Weights of a small GPT-style language model, trained from scratch on English Wikipedia.
Size: MLP 256 SwiGLU, vocabulary 8192.
Architecture: RMSNorm after each block, normalized queries and keys.
Training: 144M tokens, 2202 steps.
Each number is 50 + 15 x the weight over its row's rms, rounded and kept within 0 to 99. Layers, rows and columns count from 0. The size before them is the row's rms in percent of the matrix's.

# up: layer 4 MLP up, 256x128, rms 0.195, rows 206-214, columns 0-127
# down: layer 4 MLP down (transposed), 256x128, rms 0.164, rows 206-213, columns 0-127
# gate: layer 4 MLP gate, 256x128, rms 0.186, rows 207-214, columns 0-127
up206 099:42 51 55 37 59 55 74 46 30 36 33 54 41 72 50 71 52 56 37 43 27 24 45 58 66 67 35 74 48 37 89 68 35 72 60 40 56 50 57 67 48 51 43 51 50 41 68 62 67 46 58 39 49 66 54 57 36 44 76 71 48 46 52 49 29 78 50 67 88 31 36 38 37 45 42 24 46 51 80 44 75 52 58 29 50 36 51 60 44 19 38 52 59 40 51 74 72 71 58 29 65 48 44 46 40 82 47 68 47 63 55 32 36 44 59 39 47 68 26 50 67 91 69 30 43 58 41 60
down206 105:83 65 57 33 37 53 49 57 35 61 43 37 36 46 39 69 66 61 47 39 42 59 48 71 62 31 52 11 34 22 53 51 94 51 42 58 44 17 31 20 45 53 46 41 62 17 42 83 43 37 52 72 57 46 40 56 29 68 45 51 50 44 34 41 36 42 46 68 59 31 48 39 56 55 48 48 47 39 36 42 59 45 70 45 36 43 73 27 41 58 35 33 48 58 48 77 09 47 51 54 28 46 32 46 47 51 38 46 42 42 60 28 60 46 53 49 17 20 50 59 26 67 23 47 50 43 57 64
gate207 086:25 40 33 64 58 55 72 36 52 45 46 33 43 61 48 86 50 60 50 68 46 50 44 60 51 40 41 40 60 40 38 42 53 45 78 42 37 63 41 68 49 52 59 53 50 49 63 83 37 37 64 50 48 28 79 62 72 61 49 89 48 19 66 83 21 67 44 52 46 49 40 30 43 36 35 53 50 42 38 65 55 54 33 44 30 50 65 35 65 33 50 74 27 51 42 64 49 66 80 46 42 15 78 45 44 52 44 61 86 25 60 45 55 48 51 77 62 57 48 56 18 39 80 50 55 56 46 48
up207 086:62 66 15 19 49 63 66 43 53 69 52 69 60 17 19 39 04 54 34 47 43 42 45 70 47 27 67 77 48 63 38 58 58 65 32 40 75 62 57 51 59 50 35 49 45 50 66 54 49 41 41 37 64 64 30 52 31 51 47 20 44 54 63 18 36 39 60 52 66 44 45 28 77 48 65 66 57 35 61 60 44 44 38 47 53 50 60 66 62 47 44 47 49 47 62 36 55 45 37 36 31 62 57 32 53 71 42 55 17 54 45 52 38 47 35 34 37 73 51 48 74 47 50 78 25 53 79 82
down207 085:49 42 44 45 46 28 55 48 14 55 25 31 89 78 36 43 38 61 65 65 58 65 30 52 70 48 56 43 41 34 64 32 48 53 76 67 20 56 73 39 55 23 38 61 76 34 68 50 48 25 50 53 63 34 54 09 68 29 70 58 66 44 40 68 35 59 43 56 46 62 37 53 54 32 35 41 88 44 57 50 65 59 68 62 40 52 35 45 49 51 64 58 43 43 26 39 70 56 82 57 43 58 44 17 51 47 65 54 47 36 60 60 65 52 34 51 58 46 44 37 33 55 52 56 42 67 43 78
gate208 105:51 57 57 65 32 58 68 54 37 54 51 53 41 55 44 11 69 51 30 50 59 15 46 48 52 51 47 43 59 55 55 52 62 27 69 70 59 61 46 25 60 54 80 70 81 60 49 23 66 53 34 53 71 67 43 50 39 25 46 45 46 51 15 55 41 36 46 62 29 43 53 41 51 63 50 49 69 65 49 17 56 28 69 28 60 68 56 41 50 20 32 66 73 52 50 71 49 35 72 25 48 10 25 52 51 43 55 47 71 53 24 53 31 44 50 45 56 66 38 43 79 29 46 41 28 41 48 52
up208 100:78 48 47 50 52 31 44 28 54 44 41 50 58 66 70 83 28 53 50 41 44 81 63 44 63 49 52 52 09 76 44 48 54 78 42 29 41 36 75 87 42 32 26 32 40 41 66 71 68 45 55 45 62 40 47 48 64 53 63 70 70 56 61 54 83 56 48 57 73 50 43 63 42 56 46 70 30 61 72 52 43 66 40 72 30 54 42 44 62 85 65 36 38 35 72 33 60 61 61 65 48 66 69 73 46 39 38 42 39 37 70 51 62 58 57 61 49 37 68 60 28 43 55 53 71 58 31 64
down208 080:44 55 64 42 46 53 67 68 41 55 60 52 44 66 13 57 27 66 42 47 53 51 56 58 40 51 61 47 39 44 69 55 70 45 40 54 31 68 38 37 64 67 44 42 59 70 55 56 61 76 55 49 64 54 40 38 51 31 55 56 41 62 28 44 65 32 44 39 51 61 32 55 81 47 51 53 79 56 88 40 46 41 70 76 45 54 43 20 51 51 46 42 42 73 31 52 42 20 58 40 43 60 00 50 52 67 66 49 46 70 39 54 55 61 17 32 41 57 35 10 22 55 39 63 33 66 61 49
gate209 100:56 41 70 39 49 39 43 46 35 39 53 33 64 36 48 90 61 32 52 46 50 67 40 40 59 38 40 49 62 31 73 33 40 70 61 93 30 56 19 39 45 30 41 38 33 48 69 69 59 64 47 51 22 75 31 56 55 23 43 37 53 48 71 54 57 46 62 68 34 34 65 36 47 60 79 51 49 40 47 71 36 55 38 44 90 54 74 40 23 40 56 67 58 79 73 32 55 42 52 50 40 41 58 47 53 31 69 42 44 69 39 37 50 39 76 41 55 42 51 25 27 62 68 53 51 26 50 41
up209 106:45 69 42 36 50 53 49 36 37 30 51 29 36 29 46 62 37 35 51 50 67 64 50 26 63 42 26 51 59 28 75 45 22 50 77 70 60 58 43 35 69 29 20 36 78 57 39 48 40 60 65 47 37 59 34 36 62 49 54 45 42 22 51 50 36 46 75 89 56 27 47 36 39 54 81 62 63 33 55 62 68 51 35 38 65 56 73 44 26 35 78 58 48 60 62 48 39 68 43 64 24 24 57 45 53 43 41 55 33 51 48 18 41 45 80 57 60 45 72 55 48 60 79 59 62 43 42 68
down209 087:60 19 33 80 43 54 64 26 61 76 41 29 62 32 66 59 65 37 51 47 48 59 59 22 59 77 45 50 66 73 34 47 31 37 49 37 62 19 69 63 50 66 67 60 45 38 32 57 44 53 32 43 37 54 66 65 57 66 59 68 45 47 55 59 47 68 44 48 47 39 58 57 19 58 30 25 36 68 48 53 37 58 40 34 43 41 39 55 60 55 48 38 61 21 58 53 61 83 52 76 59 32 86 72 36 62 25 48 48 48 56 42 49 32 81 70 57 36 45 71 88 68 51 58 58 41 43 46
gate210 099:80 38 53 33 54 18 44 57 36 34 74 67 60 31 49 39 34 69 54 37 44 53 47 37 65 51 79 48 41 32 32 50 58 46 48 30 55 80 46 56 15 53 31 43 47 58 52 48 32 58 08 83 58 31 74 54 29 51 42 41 34 52 48 56 43 51 69 60 44 62 56 51 44 49 60 39 66 43 42 62 58 68 41 51 40 52 23 71 58 42 22 34 83 58 42 36 63 66 24 50 15 48 35 63 41 56 50 47 37 50 53 08 46 38 60 37 67 69 38 56 41 46 78 58 60 38 68 61
up210 100:62 62 41 60 44 78 68 35 63 50 50 43 80 59 45 75 44 34 51 86 46 71 52 43 55 56 17 74 46 39 58 36 49 62 33 48 37 51 76 71 52 53 52 30 67 42 62 54 45 33 53 47 50 31 31 58 53 48 64 60 49 76 84 63 69 44 49 47 20 46 46 69 17 47 55 24 38 66 53 62 40 41 24 55 42 42 41 48 71 49 45 31 52 35 82 50 32 62 71 63 51 46 36 56 62 55 23 51 72 34 81 56 53 56 30 44 60 30 72 61 52 64 62 51 23 60 41 23
down210 098:61 42 45 64 53 39 60 71 68 53 39 65 65 63 39 61 24 64 19 67 71 47 46 36 55 48 58 68 39 61 61 46 90 64 57 46 54 66 44 38 38 61 66 63 36 82 59 50 79 54 43 51 59 63 45 57 69 49 45 67 54 56 72 67 46 47 58 51 49 55 27 69 59 51 85 89 70 41 68 39 55 32 55 81 53 86 47 49 64 76 68 74 52 70 39 73 54 59 38 56 45 56 37 61 51 43 59 39 60 39 40 75 20 28 34 54 39 71 29 54 30 47 53 57 60 49 73 50
gate211 107:86 59 75 38 69 35 44 34 30 41 35 46 35 56 44 69 59 44 70 40 51 28 64 62 52 53 58 53 67 45 54 50 66 33 50 58 67 58 47 58 77 21 45 73 33 75 56 43 31 46 37 50 58 29 43 63 41 51 51 52 74 48 37 48 58 64 45 25 50 73 55 52 86 61 55 72 72 72 65 39 48 63 52 47 53 70 49 47 90 37 68 46 51 62 26 53 49 28 51 71 24 46 32 46 44 57 86 63 56 82 55 61 63 53 81 75 38 56 52 27 66 40 66 35 66 51 49 48
up211 099:56 30 57 66 52 29 54 60 33 33 54 14 52 71 65 61 60 56 67 60 52 38 34 47 50 61 46 04 43 42 38 45 04 40 68 25 22 21 52 45 41 59 44 53 34 58 52 64 36 43 72 45 64 56 56 51 77 40 35 55 28 86 51 48 47 61 54 26 63 60 56 57 37 45 60 39 50 53 58 45 52 60 39 23 16 19 51 36 24 27 45 51 47 44 46 64 43 54 42 46 73 51 65 54 67 41 61 76 55 47 47 55 52 64 44 25 32 53 63 44 38 50 32 44 43 43 68 19
down211 097:68 72 48 47 58 42 44 47 36 52 81 42 52 77 55 38 56 73 39 42 55 28 62 58 51 35 31 78 47 58 80 47 73 51 49 48 53 66 68 61 43 53 47 63 54 61 66 50 51 58 44 71 31 23 81 62 11 13 33 47 43 53 51 75 55 57 31 72 62 60 41 71 89 17 53 64 61 54 64 58 35 26 43 43 60 62 71 51 40 53 59 76 49 63 37 75 39 45 45 39 34 62 53 36 52 77 42 73 52 57 45 42 42 70 53 66 53 31 54 49 17 65 38 59 53 55 49 48
gate212 098:45 48 47 77 42 23 72 50 57 67 77 40 64 52 35 55 33 43 52 70 47 33 47 59 81 61 36 30 53 40 43 34 06 65 73 42 55 11 63 55 53 60 58 29 43 63 61 30 36 37 30 32 42 45 35 55 24 57 63 62 40 33 52 45 58 99 35 60 30 75 58 46 52 54 43 46 40 53 90 34 57 18 48 56 52 47 53 49 37 62 26 52 37 37 56 39 54 66 34 53 21 44 60 70 46 43 47 60 43 27 54 40 60 44 46 63 70 38 55 55 45 50 25 56 59 53 56 66
up212 099:41 59 39 72 65 44 29 50 49 49 56 28 39 72 76 41 43 55 51 54 48 50 41 29 70 38 75 66 49 25 54 50 42 39 24 64 58 86 49 40 70 64 86 49 31 38 75 64 57 40 48 48 67 82 62 42 34 48 58 59 55 35 33 68 51 86 31 71 46 59 45 25 58 59 47 57 55 70 64 40 46 45 50 41 53 90 40 42 56 39 59 76 72 24 24 58 66 45 63 73 65 49 59 64 58 26 45 42 62 43 68 71 43 62 56 59 57 80 44 46 50 24 46 55 50 41 48 68
down212 094:45 50 51 56 56 54 46 65 39 70 46 59 51 42 17 40 63 65 44 52 57 60 86 63 46 41 60 52 46 74 58 49 65 28 75 28 45 41 47 35 53 56 43 54 42 64 43 24 43 82 25 77 28 40 45 34 17 54 47 60 41 26 34 61 52 48 47 77 37 38 19 52 36 54 49 68 50 74 44 50 54 66 73 26 44 58 64 33 17 48 91 44 76 28 42 28 34 70 50 51 52 62 50 61 50 66 44 27 46 57 64 60 73 52 43 64 63 51 43 67 32 62 23 34 48 59 54 62
gate213 099:43 72 74 55 60 23 28 32 78 29 41 39 68 44 60 42 30 58 61 39 59 49 65 48 66 36 54 51 23 37 40 63 46 41 43 41 53 49 26 32 38 61 78 10 39 50 74 55 43 47 47 60 72 66 67 61 42 65 36 67 24 27 24 55 72 46 53 39 72 65 44 69 62 61 73 71 28 27 60 23 51 57 47 50 66 46 13 63 22 60 49 66 41 53 62 69 39 31 37 53 69 44 56 30 49 70 54 49 66 52 61 58 51 43 61 63 60 46 27 73 54 58 46 63 41 56 68 41
up213 090:17 51 54 46 40 50 29 64 30 23 40 45 69 44 44 63 60 50 47 46 40 42 49 50 70 31 65 71 66 35 62 28 57 44 30 56 72 24 63 66 23 70 43 55 45 63 32 60 52 65 70 63 58 33 29 50 46 11 35 48 52 56 60 30 34 47 65 51 49 66 53 61 58 66 41 23 11 53 56 61 48 29 48 56 49 33 79 39 58 52 27 61 60 55 41 40 61 44 56 20 64 42 47 56 38 51 58 71 42 77 74 50 86 48 67 56 34 79 66 59 31 77 53 52 46 43 58 39
down213 101:52 56 50 30 44 28 54 59 32 32 67 49 45 49 43 62 52 65 40 62 32 84 41 64 66 29 46 68 58 69 64 67 44 63 39 44 79 58 56 61 40 72 39 62 45 47 79 53 53 71 57 37 25 55 71 64 38 69 09 23 38 47 17 40 79 48 67 61 65 59 44 41 61 80 39 62 49 66 43 60 40 37 53 52 49 57 52 61 76 57 58 46 57 47 68 29 72 44 41 66 76 49 69 35 48 79 60 49 64 26 84 56 53 56 68 57 64 32 48 55 51 61 52 66 76 62 43 32
gate214 100:42 22 33 30 37 51 69 76 75 30 80 42 54 27 23 46 52 62 86 56 66 33 31 66 28 53 66 84 57 33 63 51 56 58 53 90 68 34 46 47 55 60 36 58 50 51 53 29 50 55 21 32 35 33 53 31 46 52 45 68 62 45 43 64 48 48 76 60 35 45 60 49 18 50 66 40 50 63 50 41 57 59 39 45 58 30 53 54 45 61 44 62 48 31 52 56 33 50 60 43 38 38 37 64 62 69 69 51 56 31 38 35 36 50 57 55 51 06 44 61 49 47 63 54 58 69 17 76
up214 088:32 75 76 57 48 79 32 32 56 54 40 49 46 48 52 58 46 42 46 18 49 53 67 57 40 33 42 43 59 57 51 59 71 25 45 35 44 49 26 54 43 16 67 49 64 40 63 50 51 49 55 48 61 67 81 58 36 46 88 52 61 34 76 59 39 35 29 48 56 28 47 65 64 69 41 54 53 44 48 31 41 61 48 49 48 51 81 63 60 27 66 22 63 78 39 56 48 04 36 59 50 47 68 39 36 52 70 36 33 49 52 32 64 17 53 63 25 78 62 37 39 67 48 65 41 53 45 59